Weights of a small transformer language model.
Size: 12 layers, 6 heads of 64, MLP 512 GeGLU, 7.82M parameters.
Each number is 128 + 32 x the weight over the matrix's rms, rounded and kept within 0 to 255. Layers, rows and columns count from 0. Numbers have three digits each.

# o: layer 6 attention output (transposed), 384x192, rms 0.0678, rows 270-286, columns 0-191
# v: layer 6 attention value, 384x192, rms 0.0692, rows 271-286, columns 0-191
o270:128108110098122140136162136115149108096099190091215074152109114177119123080093143171134113100097132077119143178147088110155104168132133144103096130130153107100111147113141146139151093121150137124127142170130114052105112108090111123167144160132124091129128127101130149165170116136098116159098115159165128096127118137092136122157064159155123091091161133177158170106158157111165111117131142139124104138065134143145125113082115124104153068133140106121063106104147177068109108127121092137126120141155147091155073122115177148135241149164098176087120110141165071127131126141099095107
v271:070120110174142097115134106070157121113150176121141097119109113118187161070188148113096108206104107178138030111164095087104103124122142157208165148118147155147063147092146136120114114134095135136163169122134090132113146134103174120114168120170130093157165138131137073077137104086151083086105141156119132084038086116165165111122058163104128087155177113155179139147125144118075115156147132141096123170128105114102111125142155181132032090121165088171098154101147091165199078146097156137110145098167085171112149132103119107110081114150119121120110143151102112111141165107174146128
o271:113121034056142110144081131102169062165141156129159140130105169190078114184072162195120159095116182105101135125111136146095146148144096136095134114191112123164141124105155177163156099159130142196081098134116148141151096111166100100173145130048153169102094181096122138154109150097120104177109118120095143162175128190110080104103119135125115139112132169127118065066188109088146159132124093120181131136078149143132124128121131057170154097154119119167132131158147155058067155131115140111168091090156198108129071118123125103123197150102175155119108153117151086189123121082135099184
v272:136136136137177121127128137148105125129123117143189142097115203157186173144154074066111152186125137151124139168143089151126147161112155159177189179142146140101112149078119140135098101120109140142098125126137114170147154163141120172123129163063114115122152116116084162104100124178160085135134139138123137127128103135096111099097135143064140144151144152064138150170139122111151136084081108114164133105083171104097153163145108072126119132163138141139141073176117139143073094168162143126152138093077147086118080043138101122095068114146131162140176093098140143128132170112180110162
o272:135184114142120137098149088091119164166137153126095127146151115127086114143126148183142125100091079122095145157134137085130118172138136102077118124125110119154158161169146127093145138205185136136142127162148099086099114109140135098104107127127102132208095177136111100132171121136173145133147156085157146091136116131139130184136143187122161144100082133171140130159092160136134114155115079124130125160160104092117103122108111145133142161093118093102086109121134110083093172119128153115147082113084144141123127160189155122110149093112075100136125146149084140152092151135111144138
v273:134135128153079109140122090096132143119182057128165125172126143124052099094146114113173140117134149128148101097127108152147109150189112171138095148104198095143098200151107150134052132197103145141167144104110147130149107130180057108137149132156115123123139156185124096108129111056109082159112114142108133119137122134142058078090077121111107113132151150108181143142107162150142103116079132150105182094140116138164131197138116120128175094079138116117130089175116134191139153218117155121135091124174164121118110059162147157134089165150117053078153115142136155141117180113136123139
o273:154138100107199159149184152132098115127121144107161104083182094130162142142120147143120161179105080134119104183126109075132110162080128115112090109153124161128113139108111077153194165115113098106115060162142157165130112134130135111116096116129084152142090103091062117183098118133204157150136141104171147145122079079161143126134166177155199064121066143161120149099155147143143136126140103122142099115116146170089128117086146096063122182123119148117068129078121153100105084117133160134198167112161093171118085120100119124143190105130133164086121153108133141159146174173084117072
v274:127135120186091147137129127143141119127166125171164140117123056066151205114181151105138133123128135108121157126071127135130144161141103129153148182114139109070097072101139145144114107123119124235167137153150150151138116128118142185163138075145115145163168077123127081083161120149164105150111115096115152113146082125123089117129093161138136129125166143102145157177136145114150177118075124085118133119158139090145136105150128132082125112158139163151113152132109154194058118158134116184099157117083067139149148068133160093142158110106140128154174118047165133124179149106145106148
o274:161201119136130126157121125107105126144176117124158128109087113152107129094099128151125086100086125092135083142134090112111118196042161140081113134164161101141071157130136192160166152156194117095112143193137076088130114066120142132138135214082138109168059170057147136149141091105157096158105111139172141124136172142168121134135111177152145103119055155161165177085159169127111104088150119133097110139060116080152108108117119092172145102198139101141098086102109074047129096109122129108207125115201146128138146120176103095108151119148149126102085110185110132164103125191120134111
v275:176130135091137124146139129144135095135168108090133102146167124138099095134122102218182185120171119169149113119149132151106128126191134110117067166125151125119142165162113107126062128135110132131157131088126163106127096162119047107130101128136134133125143135148147088166082057077091137175131130062099183191102120093101120089086107162133126137114063160081098139108122132158107090192158127127066128109129130179042081204131138122156118093126142155067129175134164148107133195149131059093131112170155046180128100098133097151164112158144137045081109141230142160065132133144150118131
o275:123098182152116171117179138139185164196085099147156176094126114125175169152142142128121111173145094162183161139114104164151137070103168160149086092138106150128066156141122042169106136107083104164085110117131199158130162179141129153149090043197110198106138086138080153142130179117113164101055126255097136140139077114139118144131184087178153116137112133121070109108138161147135118130177240124130161096144133160120139100177128137124080119116168139139165128149120136159173094138129139166162177080158169169116106136086138156119147104126115201127091153137118158176143093047132134088
v276:089126116134129112168094169175132160087126069076163094149129092129131184140178187118110116187128149141101142167120113149124088138190117166104112124132139164117119134203164117164053127165093175160168138120057120113138141156179108097103158118126152108119114181136125150142145167079103127095117134071130134135119120120128102158112067102115101133114148129117114091132115167154090102153087175109143089124110129138181184185177071163095145149109165149081166099066166121165102096169142174151159059104111116136115128137129152158095130127127118078117159180066137160128055126093102119101
o276:170151168170186104125120166121096065137142137129122127132160116112140153133107088162157111104122045118111113177147125100088098136126138112119180090140139179075153125137121130146160136137133114111089104149173131125165086154124106196132123124103061111131132131082085070171094123125173141124102143096095107157143115065186127094136192192087137078101056116141106139058141105144151113069163129122065115130107131133129122143095130072064125168145157163170116169131112146129094102122148131172166157093112109155090104120136077105103082106067154129113133142134130138100157179126153070106
v277:142157141130160103069139160099111129101152089157150085132126162110039106104118130118133166115106139138180117176096133114149154100128183136128101161114149090142146160150116163116070116122087162090115130100138178054128081146179124131131169182127143157077116105085112141158078137107122152123099157156169077166137151111176059096085146148096124127148072138109114076089121138171127094111108220153050112134110118148097178222101125153207087101115126189137154127160137126153160131157112108109167113152183136134118114110161132146136095211163107113093120159206142159114093141172127147143
o277:127046175105152158173186112128159068150087136095145102151162097101155146130085067161127113166130111125154147154140089088163135098173057137140057135100121121128107111142089050128162152181117117163176125120114179158114111137127073109153084069152137148153168053115078132134174173122139169110113151126118178168115100120112185131103144115133126125120115135140110114109096144170163137126170135155114131117099130170146106123163201100078158160066122111117112182131111149138168117145117163087147127104132085159140094152082161163170178100127145163077086138095114117133131126045113139101
v278:169120121110131155075131112141169170128139141113141149125149126133109163049145121165200128121135158162157089102151146094088158129124118166137185110113130135130130124132136157075109167115139132064075125146094148117128157076140142036103153086164120158127137133093093087128146083116152130116106123141175125097134092155147201128081094113150117134133149129138130121146124124134113084140135164123051159109139143141156123127145107162205140147150123071152153086100091117130174079164159129154102152064046147140091120143135153143148057161155113132084134154197123125107127160103099148158
o278:090082106096112160128078116123151086066120121153192094151151113160105148138108155159105126120142141109104186145106106086104117109191115128123097166136093094100135115083147093159189104136079114167104104119107119108151055176105130155155124151129138113137101150157155160117112151151128129109152153101127116116159106131109132149146114153118150146080168108139113090067126100083167166147127155132137157132149128107138128144122139141134068095125143147131079167143170117141121155125109132123189062128176125151151108166090141142118153087120135185080111101164179092132143124116169117139
v279:089114117189125124084111113102114084104113133095166117151145151101103127151095160145076153177112119124138140155111108075176162119103092234153173133146146086104104216095148107133059130108153120164150103138145121141119094128140099152127096110139128126077117147150130151081138122118172101097148163129133146098138135087135128125178133221139105112156162091072184160153106139124083036117133148108112139132134124150096132112112159099124098053133163073176101102117150110130141113158094225123151103148108225077122100076120136147088122128112145141135176115164121162142179128089113193137
o279:093141050106130161139128159145149162138133089121106112153164122141114067162146076143090170089124122076109147159136128140131075172158151030150137151112157121131157098107147129096198133199168150136144112158141149162097093120120130109111146103098102145143143094125143103149178107162133144121159108076139088120174124202087093111085169121130137145119139160104105111132102172185128148165058066069202112155160139141107195085106137144097128175154124130072174105147102121100061151114111125135112141093072120121137117145115123070117151159122127125070136104104155091113125170128117165130
v280:151126111147097146054098149161116128130128149111155154106108104109116133135158098089154165126128127124133088148138063115074120127136121147166096119109082095153095234092143116133148118094166119169103149117113122086135106128158165155102129066145120172096162114164110099132126144099123157115132174100119105099216114109132133136126131178142106117111130133094181138173111111122148174094145115086127153123114135138144150140154131157174093107144121134169077136106195114144153117137114191090070103119069188136157063109163116119071150128106113065150183082158120129126186151132164142175
o280:080114031150126109167106068092129175096121098076110128164142165142093109101128115153108113091137095067084118137159105147109126172097175061125110164139148146116154098138122137162165147151116132168149050111143138123105109145146132119150195209101114112135125159111123102099109139180108102120145126106118059145110103156075103135171103092141097089095151124129094106121143164112178082138071126097109081199146132125123188150088142117068078143129136132097126070142118137094097124118181185163138128104156130123140143169104110141096180117181121199067134168132151128190100150133150191104
v281:056103118074133122138136077124126123136118148111128138122086142138102127071084134101117078130113141094161143102161124136136144093098063143134153157123166089087098096026093133099164150097114111092075126169156113142114141099112149129137117105140161110107154108169131170111167139105123058110109120139186103110131139124182146181094161099131125116137162101165102188142148108102154108119163137176132155117182114133134111129107129073116186153105093111150141148103067126114195108097204156137104160082077201060089144145082106131153128099119137121106103148099121094144112149069079105121
o281:110157166110124128140094139165101167072133133146138098101135154169120141158130141124131181143139173147063081108121147082170129129171122116109167155117114184154202083132145133098150097138182181114157139154058053219156111075092177110141153132098080110132109134148180133149075148133139149121188134104124126151138153188081094144121077136108118145086177092121163107157126111116141148122129098099150132075156142148140110086133125137150113095134123110106100093144189146113105172150104085129137091161140112127184129108150112114126132131136101113158159102142180123049139132189137115178
v282:119119127149151118141139137112117133149159113123134106155135083132064113145130067144105122125139114150126164105099120121179127146120120113088147143124136080144125125113144088146107151153095151123155130144133125157138115128121088100148127160108149151095121135125165145094119101149189121134098119125087122097136155136141141145126149132077136130180107113176104181083132103118117100165129153188074149127163124121128165121128159047142204122064128150073114204127116146131161158073087155096112128132117078135123102155117128143117098136130104098133083141127125096146182086090099160092
o282:156168201121129110144130173189146100128134158122166119090115130119180101153103148139131163157162118163175125150128161125130110118109116152131146121149140159172165079203154125081154084121120145089130156127120105137165112115155141110147138060188105114121140104134121104172146134139110166168085104165155125118155128142081100122106112125127087094073170137175129163118162151165105132112171148084153117107117153163111101097156138138111104091152109111127146137093132123130104160173110090128148171146105112100136118095099131132172108142143115094138166101082169174063110138115138097111
v283:111133138131128084103171123092136101157177101111133132134164089109077094053060140174151123166085138136111034082108168109137142056076093158198097115109164160208123167134087133077100135127102132109147130097127184172130088115137152049143181102151148150112129166129173132108126122094102110104120131154120156113106175128156117120091082093137138112140173121114128116113140129114104098141149133124070087179109105133078058111119129117138161079075136118124127179068134138108202156092090129089119110090153078136080151187131129122068126158175121124077096145143117102126150112087156099108
o283:092131129018128108173146122151153113148085219120182160121124177152170160178121147124105144129176156141135138095142104135149108096188126145177156132126111133122130162108183121150114066121079149192107142062125082173109130116100139108139081101162152194110134107159124128151128153071066077170122149144073160160126110140015121123125126114139098148159187089113097079090096113154105141154152123149195129093145139180107168087095136123170141135141165179144128117176164161121109118178124121170110139120138157112140110097094186129190132155114157136102044129091161099144090098053119099205
v284:126133138165137127152133085141149108157114124159157144114142169116093091162096099097129199112139123077136096095148086156124131132163114111128136132103125152132101170116115145127135125127133125155135150135162129133114139140163077137163134071170115151118135148121090158192139149119100143151156126145089132151143137139110080112113115125127114119091153152085221070156126137132135132106168088139155217096117095167155127156154132116148113109117128150173164148142136140148118106163118120108074101109146133146168098142122160119097162143133156100111161115126152125129135137139175100178
o284:126125091088143111124167129108107206153093103128119118143107075132143125118111127104120102135111095142091088118129099143125102170072126147106075129115120123079059145102116142140121174114151140125129073113131116137143153159119175122097130151134149121148100103135133125095129123133155146152157145125171142132094141126136116148166137115157164102152071148107118160157141155157146121110113113117077083158160107140142138123073112132102141172115126154099094077126147139120132159133121172163165157150122156119124142098141123155133151127160110159137065161095133141167174144155101156101
v285:143121111155134117021137146117141110146146145142128174124116116112109151099106122071102126092114119121104087081090116100091114103101146168204147135094098099146108175084164169120051130148151127141077140122123151155085101132190114152093144111139153136110147150127151162120103119145132089079085151156142094124136134113157109162121108175130140165126155099156187141188096089108108124074115146113161156149130108145132101128132112160132082111142081172184125143182184125104210089095152180103125118100114201081106091126148095137082118162138126104122133068154126116130165156130174161199
o285:094085091062164133162093082128165167135096171074148128181123166175107089102132138168105120120100136063118132158181103133128094151158134084116112154128161133140173141115138089161147095175179173166148111119096090115105109105125103073160166191100129093114158126147116066134164145143121101155189182080150117151123117183034119116140114131145068108108171142065115056137164182144176113159115094129132139153134142148147215130068165108135131103105142143098074146113112162094093145149131147160105096134106166114169081142115173159118217089126141165079137135113140084133136127129091181144
v286:108089108131129108088117124159143166092113189160117082110103173147100155051138189098169056121082126133127080174174121095107119101105112101090128091127134130127099123151127147135108102149138129132062094158112094052116165072139189137129166122103150093114127129110041145110154171110154135102118124175152073137100118163110165157169111053155062125140155107201127093163126144130154115168125187141143107165146148105200124104088126145214144106141138031139179091127068092162177064168136172143093126107121192094164086130131140113134116132161128140151098144106127165157102141118119098140
o286:116092098134183149185027120141118060098168115089137132159154150135116116161103066151114177124157205127081157112096183084157123116163056116136129156096127155136172082138112178131205145155141154146153093141119115196145058097115114081131151181039097073147167135138202115093078114136137154115159163070121114162110109145142090098142079191081145112112108111090157125084131061100167173092127067161120146149119102119165128191101168121101138158098135152080089164100153115145105158141144134118155075152145083101100085142169053156084120108111133091102178144129158072113119191111127097186